Weights of a small GPT-style language model, trained from scratch on English Wikipedia: 8 heads of 64, MLP 1024 SwiGLU.
Each number is 500 + 50 x the weight over its row's rms, rounded and kept within 0 to 999. Layers, rows and columns count from 0. Numbers have three digits each. The size before them is the row's rms in percent of the matrix's.

# layer 3 attention query, 512x512, rms 0.0305, rows 0-63, columns 384-447
084:528506503490421526506458465428597492521508418587521495482495525479464533386508455502455512458489427506507507426466429542447570429445502508476552495566423430581507503405451529550506481403621551
079:541576512430515481580524444493514491475473551520462562520417464418559487402517460375429556546601539505493482379473517514490475548507467514434444441548486431464533509476514519455522458459572441
086:617521408573447484478514478414554472510485445560516463570467517609472577374526464479387496435527517591481536460482449543406456412491467507481541465420390552574575567485454525435416527454598552
094:512453423451496501550504481514452502488545505543481471500454489429423489454499425475431489524527429587512462532370509501509476465527464493521476555617520475504485491417516518431409503532566491
095:510493454507501476478474546508544485502502493521468467517409491493425590458521484467477522454607505585446498442435461473484464448549472548523511444538559554487545493490493514446444559575501511
083:538447484396509499569523472584448570529445512502464521437415467490518482486509419442533463496503447474509425600471521439495589460492488492562486535560585408489534416414586540505502497466547472
085:413551485583534512482495584465560485424520447545550513558481501600403470509534558548491520474513561587463483360473490611499456516499523552491471441520366536487488474565465526490438514565455544
081:567455448465575416518458507491517448444446490441506519567423563529433563474533515542473462440542435576504541441558469474515485496543462515460493438465583510492578467462533501443455583557553479
080:456467474585538535433497530499598534497515563469575501557460487461432512489499568662511473482556563555478453432447488516502482488588503567537417354528460558479494466529479428526460485558453532
093:550463480425548421502471466487459495485458571381457546550461501467407523446532452572522481456606409512503574482521530451590441457520466492497532470538538492486542586469577536463475560592540484
090:471501446574571537439504615487598530438547437546544487497438459520471482468503558640423524551506576543491516385488461535452498447550463516494510493533469587520442518537435606479485485559455469
096:592523451525575426488473488484433453520519531459460465566512505481498546454505488518500443455576355536535502412531586475592469417555481463471502482524509438508564545495530504531452526519648497
098:546493524417392485549467409528532488490529570468409506444520542494542548492538414411517493438548374488529538556507516428534536577538420515481452638418576470479451466432527440482501472413543526
088:440493584472490585540553559485539584507464488543545488444499504564546479562523463455532571570434577464435549598513459525392556516446456501517489550491431479468450453497464499491597459408479452
084:590511403479539403423459446465517472556496553433432515584494406422446466435531537584505479459587412512523499402546548453560465470549537541495495420512544480483506563434562543518452527590586478
091:517505559456444467546452438496425499523470542431433491542571565478540507621564421401530468454487426410545545567563539433569463541490421479545499555407546473454540446484486478572461535456460597
091:410501567544479599521534567459542542428539431567583490440463546637555510510477516505449510525454644560465475522404450596394516516448531549495459512577454552468476487478448484448562465442430491
079:510507461531538393481455497491503505516471469483440525534468437452471467435532564550521513472550484520438519412524575522539428417486480448447500451498502499567491544516492454546458512540509436
074:414487527507409605525529531524499561491407535527480506470508572497567468556537396437444511495511580497494514594504515477453523549532478457478450488380492590518500499474452479516537462470483534
122:430493496581447611493571601462481484457522395495644435533501517578514538494434544531502483516489582554505460469430462655450554496481555558470490481561475546513482503537453484492556474483469497
094:504405484450521438504516550521510446462464495458466545454531527447491554560542488425458478485459563453382550504520526509536446451506415499514398538471511518461474531571441415538457531516520583
086:456467506497436523526438539505415522485466470516462461529459584563495447569422453428542516547419436549514576491582427457432459546511443462447403528438522517448500406464441405530463470411415446
093:601430455494526508531483495458368479532519487555550442539480475548544580469514438475548507467541444456500461470454534477542455446450473454508527521534588492555492586490527613480475539522575445
088:448555537497548455548516562498412509486533503396450472592525484525510460582487530489463480535506550493435541516584490480539508446494443519446446525422471568606477511504454443564519555529470499
093:537529501491522423462568474502506515528468500469504497566447390511565549487449602539555545558536419495452520510519485444567502468460483425489493416524630468501598560483496470500441583595477539
093:584465509511536469523543490467510486487580527516505558466492512554514533450519452472446515438434437498421516602343499478571586431384441526487501566455532460465460541460519560514515531521434497
093:546493476562536484524475492554467497508494552468544527561563493431535466452481582563484552457607477421536377435483563480659616560521496481446542499498571591524563492488580507424503511611550445
084:460524580426496484466486486463512476580529507553479425467516577613487490536472415425461524467442500505464516568498484444450428585510492507435462552436519575500475506411445459489533596423423459
094:442426511459432575521535467501544509490518486555518536464478573568547410479495520493523552509454525448415524538523506476533524514455540501511472636508539543499444496474479487459436451473470591
091:638565459481528434542516431522558480498588484446555446592570443509473573403564530421501432485488482456477468501477545457534459487521548546512475536472498497496526494526493562522503482488530519
093:522481534535458470496444543495476414510485421505520460457608591572513535600438498396562552585408543572484583455585437514464467524462475454429462585427490553551529458557442469596500573460488466
097:484422498495388462452516544434489438474539505514480564476582550501465499506470554540478481492499477511450537420442555541536437417427580551409599575508418487464471592634574521511517458555595525
094:481579523462571580380552469460581411541520479499510477471430488570561477494565488466506537524493549477487502500471425520458531469459533462514565435506583486570538439498491540454508510529483467
086:538555492484524498498546452499535541543441548503498462488482586512523561505364484606505433486480482465496543501512460449412451437493503544440531556529558555583530484453485541422561538503420470
096:424502521442447581557477446511509507501516500543494524491502445504464484446511524471490560424556513504534517374553521551473397473538509481526580507574522519508408463460510380441442511414432589
097:496535504502613542554463564519447539421475550472496468518510434527492483477544552508546529575578600446549411490515493424542515609594453514488492532456480543536416458472532491520575462545542474
094:512524526504489462594500493555516508492466511464458494516506457475439548417485451560488547562341536497461463555480468500482629418466442505448390475469555555494453557580447556552610558443581513
092:475447499473403520489566529507457582534557536432493450711483497498447541482424517539501477546581466437473508524553524501474455407492434497614511526475515489467464491443536411496377504452504507
094:514536532554501539496576478469572528453525454442498462396414558545372514540602431482459515460467486529547537570402494518488540539446474527507455520528457553550512507485490491524488445405472494
093:438503471526481537505542541508446516532430483511526549425524546536555451492449486518555528489530522524441415457448522531386533468551457486441487512514514471446455578567556528487563500481575391
095:494477518568483501516409562469407511451485462532501536449483545469619496507523542470516539443402525467405466489439486460475598582427446558474431550473427455523446561499513458541530469467513511
090:444481508558516431497540515474421500535501561545456504542464572606508455506554444483562522469450523569450530476513439519472499598537467486499454481552571538516499453418404534495435490474402424
094:544510415563523529531522533422600449525512448528570472492464508542488466495461452515505505560566419436424461447472537563555443467479441448508519510385583579587507527478532625564503517532547421
089:488511512611481475513465444504450566455520546516490472539459509529562575486550506399561551418492454519563553492469484468513498500516521527575559517573562482486491511483570384507426529490514468
090:512504465496355523474540522480489483478474422533564575447571529450474457476515640555544533518565458479521557406420503555538448435437507509554548577576525439483553507589501508441486536594517580
086:445481503469464492559516456503444604513535520560500488524541552573485538475464405426508523481542542411557492611531444410538466515540537582547536498530464500492470486519525572556443504406490488
092:479614542400478559525400463463594455461410449502564533455443509573449466529464560522513578615501601457571465542590453469427525528414577474578583496421508494508532486526513477535540507465417492
094:380472452472400540545610481483556457470489479409522512490561542436456449479426626524484465485567551401517471534613545534495503518519462519456474616485465479494438472584514491520503461551539520
091:444451520506470500502496584489491499482539553543474561537471536483489545508470387525484436498430547571506460486472530550498551518515536595498468456483398457431569523546528567503524515414534488
091:500489466509533464470399536448485517471525483591476555469567529473521516532622462485577508481509538510542511429475531467530474553578571535462523519553463419457547480532548516511528390501475507
085:523442543494400518549518535475621466489477528511452494499574598546608563471499445543434493602485510418457518555508553523490556511430548550464475525424536508540554595594457486434562524442521524
092:527400447442507603470524439536560464479532527455536468520524474456574533504443567578460553497521484453467445449448609438491516472456559552444596531490613521496453504466536486458490479552501508
094:499438510456513576485659455507477562518562532471493602456562465463492455486513498515468543546483524484515502501509481457490527490524523449597531434479492420433476501539463372556445432440551549
089:478555468620387504497481524487456506505437464514545472598509447462466554475495463520567450477641445476528562470487562536511454479577502515546507498549480470512425533486479507490474597500501519
088:342485592437462543513441561537493473457581526520510485528538579561493513486483423529519454562462636408556448484500523555554459511538532534460624533528537481573554494587538501548508479406430518
091:497459462518517558434464528534393530479593506510487578559477525488546565493579504506523456411517481542471491409491524459467455553583481518475588599537479581563480522440455520542446431437562518
090:452553551531510554483502510477563476454509479574509527455449472432439445493557549519495549466463447536480547458441564554582480498488466502418525538512432546484481454498501519536437402641469569
093:580443543429546492389553584553471444422511486447472557478485457552557513554599457441470481482497556493510545557459468486484568464652518535538504469500440456542479477599465520464464462530564421
096:526581502492511619442540466467466506510536493552498492556506504633441577486556399499541560516502464546529540458519518520452471428465522507545517511536556557586438446515430458513475480466464450
088:532521474480435552518491454495585463516493452433520505508568503480393498511554532488519482504435442456480451552520518534472619453450420520556487450445488492555444501564425465472466445439547513
089:551465516513460531440470483447586560614448444540573400417492527600439522475405493554532468564545564429484496506543474455479518496422447477467557516508575503548501565562523567500559457461488398
092:547416435504467462506586464457380453558545584461530466552533500500497550428503563542589455462513466451543468410487547454525499497493506501496505530582572556483508529535437565487452536543494608
095:446562556521499519537495571448515601550379394508492552456413570549452494530520457565436532584518522427501556549564516500491498460448452457589527538492474495589581467494458531435570516478470450
091:555452447596532507397554601437470499533537520492459463537450505442466533562521516538576416482583458520478473493362530489565476433535456548472497467591486477502587555515461498516523500553559483
# layer 3 attention key, 512x512, rms 0.0305, rows 0-63, columns 384-447
080:476450583500565571482505531524532523554500530489498544579456516550504479549530585539462473537500565519477440455559489500436497479506471575506498512507598600442529547536547415473487481513520476
083:482451521511470519542489644488509416526476512463501416521487540447585469538381470481512412515460476458410467420453456411552535466452470478479524533500619520571413498400521521543475500483439488
093:497487453495485503621517579577484450488470531429422499473411515357593388538432476429554447431499479558449509543460534432556435561475368477489460517516554469462500456441516521554492515495510436
091:540534444533563499551557532385444482479472481435508409526574509552522535475468509489516478497472479514580484492545495474541542385494509454495488431471480549534636460508488483533550533549462474
090:495566427504573504476541522444425545538526497478574489549537467513497567472512536561480533539534541467507451510560460517462551412569541497532507452464468591533595496474490539470518538534364522
087:386535542511477552491474504495557540529571489532564515448552483524476528478555503528491527552421485454493467535497484587470528470513509553516513588492456432475381484558461537423565419461485517
092:525499442511544472499543462467417463506513510474521463559518410468490535434487567528549497528646475525482450450549479421474465456591474472511440404537480577533621460430504563534482539589488435
080:418539487504496554522516521381484602502523452503612461435568555499418517447523520516496534483459481504580515435536514593412524521442555531528575518513479538532418491469507484514556388522459470
082:506525441577554488504566489416465496518518441414619476524566526496441537530544622544559502498602516516548530437567475583490467466508520558475481457431557551550523504519476529503473454517501465
091:437578622508471528526477492413565467546452487541529438398509617510523498552490513549501523526440508427523514511484475631493563519466546527514499578497419508465435464472485413418491440450531575
078:559591462530494486481495436472471453497510502562598450529528525465439534482450493452547508539565540485551543419519497568487484472536495478450441457528544553582507497496436531508498483455556405
120:454466585462484545500498558544545534464495460492505520442484530484488507506509426490376576507439518500515532549391518492488549504445541496489592589516435444430475441463493491430454480408537584
071:459445597459512523563519554495526590504499553495364512451441539518551419546441491507551584538396488483398451540565544459484537605378465461515518495510536458435477524492472448503515543500418587
117:556552453619510430491530419438436488491566476500579429562555395533482551480522536503569425530560506528504532469595479560458424433564535517496424395487524523615549513520491581554491539506552434
104:400432530434513519544438497495517510531454512518391537440446546469550460483481488502505578490443460447458461524479539415490581601400500527531497510478502485461449533456526420430499474455426558
069:426491530483495463543478521439486591451477528545421549522471511591500439554501470523494596561454523486425452614535491521482561530383458536552516515483425494447526478503505469505528521505414606
080:561537485569509494487521422522505471443517466452580448551553516501462567526529509467540426517530499556534546429453540511502416450624478526472431489509482566542514479545480505496509471540583424
104:495412579383481555524452523590543499494471456507384544436478546525558430569489468483469568575485437416464477480461531415541462551477543460544564538521425442454473487472530442452483541475496540
165:469520482571487539500553481425465502468521428506724455509522490533502540473511521503505439524523591531519416495483451650440485481528560572456452499508485536518533507558426548498524488503513481
073:658562417503517510482450514542524425543464507429493439564544495457413570493497481484503405425561428514556525492409556477527474440610428500490507507521515525504531450527520573479480500558572432
091:530593475548502524493451542465401486435511501558527439474565425458572486522441488446535474570487486500456509515533564510512531488536543490467511457544490491488546376451529455557550497491481496
084:619586464474505473547459535459499555526492397490559481490561474470522558491471554479511489507511466571536480373546548507520501469514592420551526493419440437521526515502568589482517508454485518
096:496539530447465527491426527601491525495499517392448536508488475475566574549500442442497457567574526538463447585490510451500535524521531548472412553490420479516492405466502513485522569450453499
084:463523496534480458496476554505494535483604468551552583488501483488501526478389541543524489538499490476460435475527539425482498545518539502462536521474414411489541452479548548453497520540516509
091:554527513471579504533417395548426553530471479537538486458491513491427478508520524561493495428530416437444449388502466429491508461493570540580479470563482531500465481500550528439487504499490437
093:509445575524520528489527512497498486499443470541486419475482539512434416569460513509565545535484601451408607541487520535478430480407521489522516489455668419546436496504496524535394562600542530
092:454527521507502502517355501545498551499479553546489565482434563597580534521520459478551486508478481527491571508453494504541550521493408561463423556441436584450518459498504411490601496461450582
085:460513502489507436410530487499454512560448448512500444488523559409399482515512556589470542565463518503514491474545473478421479371524398494546524465523514353500522501581456534546435499484536478
094:519488494538457555489522515439533552459595492498498508505532404587589453535508530487565440573513480518505487489600506492437431604492496501508417540535545437446530511495437457561542511484492540
093:443425425577485500402498522482547477506437512409464500437533504471434580450521508567518438447526548518567494466529473450519532480453481465471454535514549569514577436525518478486458553479531431
094:605562467489501525494517500523501572420597434437559513544519428560461490559479478487487475543476502559544569489569540450483491587565583388508515487517401446513486399428532480438457502498539542
096:457513565424504532505531572530534546505456504462436557489495546532612475468476519424482490482466534434564481564453524494557576526563526416476498482507458595472427480369444445593533562620490554
095:537423522571436473548591452491543512479517539564449377518476472479429467517516489529529482538588512529480510525536481522468432384548486650467490525486538550481507455472487554500522460432489354
087:508549462428514498428478435504490412597496464565511500520478535421453509466420580525515515437546534470508546520470488524547566489408543518531508470450576467531474598570628449522484535561525446
098:484436515490494560573489624560520465456544524504521547528496590552536497537543478523565497509455519413523431493451517497502420620482517604483468561621489512510459586565439432456475487440524558
097:447436559495472530463519550444516554497489527441495535506506556540435445523445403502523503505418579521517561510564453426497463671507492534469447514504545495491548500554487385417483448427504636
095:445598432471525489383499474494490546630525492527533405471543499454464449548490481542542480489510497460450613569509472452497487507504496510513577441437598528529573512480534528600447559487499441
091:451504455561472436448496510436476450517470548524502410479509416443572503452439515499612485572527427566447422470378515413497520468564460507473428572559594404538517525571483570524542451486540454
092:662502478566543434573476483544559483417499489517519481559490460415530523484405625518514459507535518498470503474536504498514439473502482412469492493494539542518444656457458520522537504543544441
093:453494498552463512460551456538513553470575511481453487498498399473553510525583428426481519545515428519439498537489493479516506547607452463526509513574462489461510438379437519474470490494487560
094:506547456417481565462497521498503536482508437496519546446525539636562580517501453479474473507533532530450590495494496448511510610459460498525497450486438547506492474530472516509479537561495687
091:437593551542543475541460450497540472564442397539509529487483504441481556546567522543462508539588440495486499373415518506495462424542510527542491533484466355505479484510538557452558485545481427
095:497506497503459528497496487557622604462511578488412517528510425476473531438491450497545570516547517577481399432552436493564477468489623489431500495506450585455470472506479560444477479467508544
092:529535480490530482496463494466379457480467539400497462547551506429470521543465548501513532440443504593498590582549459441489508527506455372565505423457506505520454398457516472470463456320446548
091:594461437390434572467472533503447590463471542453476533512459440586594483498520463461494443417547499556520479469465546527517461532556548438478456458525554605490544510452519510521471481561485580
088:548564452536436457522441523444544435511515485438492452444523443510444581510470495525483459527490552542538563597445488482474399463495407503538428582567598456538474481631489497487546503431442485
094:522423479553473470501526476530467544477619567521476483474476440585525471480492494486480508500510504560474528434544481511460432521450539504488488461531516505472472554465558439554433465507573518
095:515454530556496521481498546521628493463528502447446529496480489528522534465537526430541530568374413530542437493516521493512566520539561428481468505489449544397478516392480506569536444574587607
091:377585567470522415554615488444486545667523495586440484502443522537546415394551498478416544548471455534555520574460514465477573464524470525490512452454544483462470552548391528505484494528494444
089:404462540462496558545598582521464480502464530470488489501490551602496480519469510521348517495459593462529503568513528543448589519512434497442534488469493518525511555486543543556536605498459623
086:468503463574471442485574436518519554590493458610522476476517507486461559443594551414486445523467434525481486445483447521529584477450438495499525508494559511503511541482469588556603544540500396
093:493439547451478517560491529452484482478507546464499498513446528537526496534538579422516481523473454500462466602414500517480522536419456539521398465506479525472555457453477403504537529569459567
095:469501498588527494501515571463479473526549547436494395485501490498463444471484519489549386486571506532462473457423473517506545492515456596499485512486622489429416573516543556496574505417473399
091:568468472458527494502482493496580465429480507545522480510465534527581584426574509537396491525524431511529460469444487459493504393520546465477485427520462486491485487503494475470477509422538529
088:407464529504477446507604563466540524567453501519453558482490479490471457508433490466474531466507528503561484670561472480495440564518465473511493575563536507525538422545444455519539427471425525
092:464531508492515547544489617541495467461368482437522480464531558543521541537474530504473413605480482537514472468444444467539569546465462484452429549473412516494518451403471527490493497416469596
091:472424571465532544527516506509518583465491507476510572555455534532563385426423544539461452563448518419510509504488493503561511511518520471462522510501378588494482541482398529483533465567524619
092:456481556603497521574568540442456491572472467522457427533467520402465482529472464457526477494522492468499515554498464534521488464534443524520470509514532490560469423526499534573580534468490351
096:458466573577458490624578460570486487395524515494475464615550478418437575583464474530374459494468481495485532553441510471461452482511521585505534591486529423583548460483497559450470539389521440
088:534481453414504495505536494578559559558496505585497517547500536442507492473574499478527502369457554546512518421450426555523520474454598546442516488456595570505527572504508565574494524548493488
092:516558417454515528361455412585569460454618489501515527508472433467497542471348540438462504454573510541497563458490436469517484547501521425503421572586567558429482486551536522515434516494504495
090:410515520460529508483430568480489482549515585448517526458477502569488569539528509515538422534505452545537456526525566530496644512471486509483457489465526459408538419453556472528602498455448550
097:565516473488492528469526435574550617452522501620535546529528478445497533444514468500452446471523535500533543409535431482511446416550515453436533469537490473403484531555495551515430448534544488
089:490517565426454551501537543453517491478445498513515505543480576513537537506444477574396480373495519532452423517473497484452668459542525491456439487468580549524429546464540528476529581451417558
# layer 3 attention value, 512x512, rms 0.0305, rows 0-42, columns 384-447
097:504474479549496464444549531498507489454530531473475447578558530557653587559550548489548519445516511487504482531448480534556525489456440377550476459622484429507502545554515425502532517480551477
094:550485490491596509554461400457534450447508495502508551425442560452479488466580541576505460511454505548454505520590573549488515508504616481553588411518443477446382483513498518532475489598461383
089:427489429554547530506555574505408498480493451372444537438484538499545512493497459435525560507423584437479478434514536486521501421489453495505367526430537477549529473478503558486469465477432477
089:489448513527559493454463460495429423504458470433559515502463401579543546432469543464490535380528540464483568525484602501411519544485500475562495493499336571463500525570455424444457453571479485
090:553484510489569514421427518522424508481530465588506529565497546487523543510530467537473515428493498491499568557515577510560431507529611545514558496475478484459477524455498519467453489516597462
093:524584460481530505472401598486563492521473496431477469507552580500422456516569482435502531462532517506537379417519524492468649566522550494523465542488487543442501506536500440491581504433414464
095:573498535479548524563517493491523430531418485423477553488486632448640502461499542512522563479481579517482599568494441464480426573427385435515438510501487500386410522433416526513571441526549540
098:545536561509546488528560468510526528495491460509516501543497564524577543478455468486454547573517561517549485594452460525447451513492453479497582577603512454522466552478439431524570544417586378
098:482511487509540541530503405482489586447487490524508595498444371450567536477413525476465509538490500476488460420516508545470524501536566442506433575514629531455437554503518495447582509471614474
098:506530405494446520466536538553472580536380488557481419470481529495529414489467507498522547467467516566583571466463488463482532502535551637509414461440543514527559515499500482593389547499495583
096:557464526487537543488437553454541490482455531422491499524505455464374479611612501433557523544458496504497473574511489483575500518509427459447575469508473474567494472473502540576484549485464516
094:602537555482450532545494469562520427462460454476546516442490458517565601480535491554479515533440495486482565496438503488591414561495515497501457508490518573523445606536504449448484461536602585
091:459480433531488531547595465486464505486467542511450480451503573462553505536428551573559588444431515452505459628400493511398476603477561440516468511462545485498514383584449527540439481580635592
092:520552438477512475472460513430497510532463412543505470552546479565603516460501374459355566432453535460583548500571461547561453477461539473535565562600381501459456548596511426447471546444580568
084:555506535531497456502496569562541561474537536608454431440547524498440475525442543575473449516462534453484604523534471578428460506511526575471469513625509542491492555499500562509547457474388530
089:507539449438477513471466480578453441621480522501451495506452381557494572467506527534552454374577529539500396489508541451462503522552521505508514432500463528511475416439480613512524479487566497
091:581447606560467525454470523562542494534469480449507482463440412481525534486519510537585463518492478556541582451461449447560435522578500526520528454569476553414441497522522517531485492555469447
092:512557505486496514532386447469606463568545559477462550520480467554403545465460480480559492429478429516543479508625510509412507459535571473516508492490429481453551491463566507479525541543444533
090:515536511465527460539556481501455563389521502562461436552529598445534454614540567525499532534460582568501589580451486553503448494408466515484509539553555514497514442494520435448565503453449547
096:562480463523549400421448458496479400546491470386502573468541435454472539524599490486518472467488505442452502442652524494513536489440508456535470466439486487535528509578498532484535602475494455
093:429537581536525539533486466518494586496542565495488526538464452512490406471495538608408476469474529478465530533506437425417488447516419562578458488375595534555574499487494508513509508508479523
084:506540581494483486483466556437525481359513554525460468454489580506432483540568441512468448508637517534531496499528471425433479494569542496432475491420571606424481488467408611426497555418437473
087:349557471428523517499558549571499538489525483537543523475501550549487502527537551579525468526420515471484530492557491529572446565496477527569520509471542494440472421644505594595500485438512600
087:523521429514527414473587515427572481444477466480494543462512555427487518434524454467497497521432561527506505519538527518539476561471422396471418504548473524558516511551449467567447474457519480
089:610506568440470539495478467497525484525490527413468533516406515483481478477446462435398485480465544530464449547471522468442574438504430429418423533442482446531445416567423424531429495544477537
091:428479451537503451510555459415478484464453528490458531531559423461448482531529404565520460546584537510490441561517511566509419413421474512415537513388552439620565431452593468519565488473466438
092:473491493466463484540468521532475411522410463472506489458457533487429491536449480465578482471477506511486529462488491489494521478460495457451557442355474422511452568484574450513482483515430594
095:583443496526505431502530536472430480486498531455476474473495503460521508563466465453513466364546482418452493464431463453493557457447342447461505528659495479500506505549565429518540477468448433
098:512530552476527462549525512518503542548429489539500482520438431509460493642481520501499478480556491550496560439536426487457478426463500545446567480493543527382614445606581448601432534425522558
098:524476635584506511568516444527513528515476525360469564500512553551493475483453523577537472457527523508426543621567443533478431472416455480503522494429520448525428466467483445657490427613441634
095:494518536465473494568508544511500438517480486517511538559564577579542454608577530528521425475539442456521526595442479503430516470490436491499536505487508545431489502493547469542566449483557644
086:470456525542574495507551592472557475484467471487426485555466642437481519519478461479458592491522531524459436601521470532553432482458468529511501589536565475522512383477490432549584551456458542
088:454404496547400412506491487598421472463579508509459398486528487517521420513499572463550456502520532539486616421564529491588477506484507481474551479506528401596383488497494436503391532474495526
092:501548482455475422517560471432466377538442540530430426479510496483555430505528349421450358539529508522568580481475563524518516380518413490441499473540552450523528476519493516481669458440578412
090:489419488397491475502521507585507550562448492451495513473491480488459520570390549588461552496601499405475536630431436527528420487510476552462493495455524589558429523483525629450436520598541574
092:419596480551409580466524583408537519470525468534547588530529423456432508511465457466471522557419488577556470501505493475581487497518530479507594439514471482464588603482512557514496557508492548
100:472551579409520495485461504498519529515487529594508514433469617500565590443462448519421587577495521538505570488457564530474479497516456549533555460561463514459470534459499547478505420513589515
097:497483521503503566481474548523547563470517508484494452418504488539422583409467524525645448526424524531501515521613467538472501518456463530449508445579515464506457497501515497441583486541475486
091:545520517486463510588476507467510511494416527557505581504399393579515521380425502513439557427487483499474497499497490521504494516552539503561495548565461580438369531576468453542546493575468518
091:556569490518514500500520506483524444571462438500507538481584583501477603554495524486426551588576508477473480541542573522552453491462525541516441539524431458490473496450519476383582590508450474
087:615527463432509464525544462446443510580478470481570657424541498565646471527395489489530502485519493449511516521466446478497576509512518474519534500476456539550506441527498567466558491494556517
096:439456455406549471536510564522392476443522522513528471514478619547482499510459569483500464453533477548481503512418611467507480504480499555441514505497529559493450457524485451605510524479579522
096:467416543589585524530424481491516503448507496526471422578434411469461494534491541535446476512547510537482467480501530433504477418503448571481418569478467521513551491486542504539523543455512451
# layer 3 attention output (transposed), 512x512, rms 0.0379, rows 0-42, columns 384-447
103:517508468447510527428500467649601548407517431511472543503503508527540537549411509434460484526470580481449429497465573436399484556568441586512462423455390441528508507519467526578406506495517551
099:413541509577418581569457515485514567498509614496474495403561515484498500554543514528504474516510489470416506511540443525430490482439543560537449548501540505513442465459460417528515453379362533
091:493528477588498439478454478533439384505460399487566495566475505517427466558501446497471462549464445525455527515434456570508579446498493522477550482429379396582537457500590499526454514547508529
089:486493564506461465535491488453523518457503545593441482415528489473440562521489500509568509515477474462531479502420471500477523468504526539587462550510531507488449463469444596465484489409447450
091:529399508562510568451493440588491560468556530429470452506471489531490489573511508427493506512497563484461519573534517458541541562491525437492467517500399471515448471523440505520417407512577529
092:566581473426519426579508495453443434481510397446394543491488436528387412469416444572485484529451487454540484573438499456606451462563524548419534508496489429503559561440460587522482546574549517
095:476537529422335472477530437481489465377596540568329510427584500576518496512525501466551531491416492527490461534550491600462592519476484557552512541486502569520486507561482530565426503509479525
100:459369501518446484482403603515556468480477444510514481547482430512609457640603473553565464511440457540520589506469556515412556532490593537473589514450455533463495468529550524456528483553512464
098:554452430441459500546467534459511408538471492440534485481490572618494546588476504445482544450467594495465478545527535553462481521446426477516593578508507606501580517534500552568469487460597440
097:489484527490503431535507476450524497562615496498465524500433401486569478584442532590563466503522497456484562517502447540518461530467475367515511468515594506432513522502519496429610519558513409
087:459544492453469503503472459409516575512376522457555457437477448458498502443522485537468504560559485464517466444498467452516553502443590495573436516536582612466469579510490490540518482505504476
096:554434482569512426486465481438509502520504494489576530529515496561498520480602465423555419495507575497558566426486437511546579520537483361485549562576564444471525385500508520557547475449363431
094:463490483443475499434564479536470450491631472484654374574494544520580471464557467432518531486452535481481534474489491543548615429563521481564555472531446604476510544481518516544430503575510536
092:512504509490422501553443480451484566501485538484516519428479539541506524585457513521540511578484580477462521530520507498457501520395496547541557491467521499500452425485496481611471468494472493
092:459513577419488567504444479439540487536546447474624433422487512467564488486492559567476605499411568475489502506427471535482490530496554526597458448359501499515491532494527456460590506469460490
088:490402553485499538459544517524519482581542529547462507532574462478496415417593537480488617538483490454487427505544477464463548531595491521452490473545438598546556508416561423459554488577569494
086:636539465476524539543465491378539527561450502544513464536498550441490481464579534563387496480470453464472471534468539437576458533483529477535519513481527508528488482564460499448495407406486616
099:504512505447555535578499464575552497563394507509531471424571479440438449455574444462490510514454424474533492479484511517477543512522466549505508592581520500521505527511472585507472432464517567
094:445544475520525491519464519494546469466503450455565523472503412492518493482500383556556539505413482483522561517468580497459483476471592524481544462366486393468464535492523465477458575480514588
098:514528405583536466559583538529548586524449424481456419522460586463387480475466484483350382571533457481424364495460465454559485531544522555431532454532429398533439568446473480561453492448513544
096:467504431517440512530541538523522471538508513541563443442534532496611504486575526528560429574386490565497487474498507698486488541476437515504507440522506533501515469528561460455464529585542475
091:562483465523476398504525554465497560511471485495516419520456471459620488537530484558495470482525550526486602532517486457514507420444543481390528511527615443506518543467621432533550506569531528
092:530492528481531593484490492462465506572562482504658430476471539533572466484492461445524540485491474507453547550455509454404476453482518513518531415477482489595434565523569431489461504523464517
091:494577449533493420470379471494431480504495499475543558530419493566546486590597434545516539539522534535520582486406460532475449508470622551500561413456508453495566556470568503491566563594380562
095:508468532567403450501520508346481451501475474555601487491469528506548463538553491537529500536449476457612544501472512642469540582558497489422582502494625612479591528595568506397529525558466491
100:577575434503520434565532522535526457516381540445493577553532476456419504424507465431459464452500432508532560398557530538535514490478549510461464503519387493495477519553455463477498505497516581
094:561475499477558492480595457427474568495594540451403537517521485471473525460440527543503460530557472492543414548478506480653525476562509577451421500564498494501489538475432571408428448511531490
098:452549556548470423573456526497565511492441517536519473452535401523466458485523481494471453563502525583506555446541429444477523480510467516456516508489452445526560483518448461501554513481481548
094:465436557415528454537532486452484477470403492437562518381463534426445508453507390553475437495485483451555488523610518441445451398371516604491523557472548530482421569517535512478552542471473464
098:467545402431520515486476504505579456451444514505595406455563441461479470472556510458533534466430396535498458393435500455468491522430558424483487470580547531515486522467529490527507563442520575
096:506510431436523516398529453560503489405447516516457532457440495451420456503484588532486525466495546527531461385456591430465509492552536532461422592531520468411509537520449426559453589511572518
096:511567550508483483460516464501555529523540483456652515551513471487522495530523563499554520467478588490543581518473495448526563573511561534465546411561500400523481525508517407475534557516479584
083:474511497581544475452486578459470522507503584528525476460540557422512490496385477527486487477547542526517491473549483575471442470474490546604442453520500582499482450518467572466501388432540420
102:558539475515541416500411589573449446463545465472422558491514485442412430530426463433441506484490522564441471416587538553530511520486487558424505594497430506492439448525496484429429509443591539
084:482466542504538492540573570479445544491559515536560462466495470589551593495400473520533574473505545567442521539504480461490452460404453489552465485456512570477529533544465442529492453470509470
089:428503502481506480498498465430564522506471489456460530488485521513561518474544519504522464487567453507463477411467494590503509552485487648492524468512460427553496381468542564526488537447488519
104:482429485458537423507466421478485512460620474503494489480512527476474420574519482480574479539412497466441473585404613449462479437496509482467470502527487484450440585487518502484484486580462477
100:502526584442498578601513490487538466488513448545528418506583433413517530459449487511516522458437474557489469462491478482473345603531489509473535509464523645519501503483507543463484472375472470
093:537530529500489476596493491435562543555483445535443487453587523570545442591541484389494486519536476499486513490484420484458569552499503569573435520517503450533515478520465533503552399542455543
096:522529467512563475486463478539610528420515572544385530454548487369463473440513440464544498485515546545467543509497492411515563452528515522450533468554461516493418447461448520540448504470487511
089:469492477470515448448547566472493485492543615490359489510476485487482561497417566543486496530506505449428356580550456503515452457515451544481480504510606534445437531464400552557472483431509494
096:453479536503524514412486511578445530538454472494453484505349495539545586449481472482502559427538433524499517522551459435476516471463446487487515494503482459551484507472529478428475581474581523
098:537487576521409535571504510479589498515409500484532503490541490422584655500560441546501511497447440455578520498493526461485431555459553493498604581450543510515511528513473382502530514491513457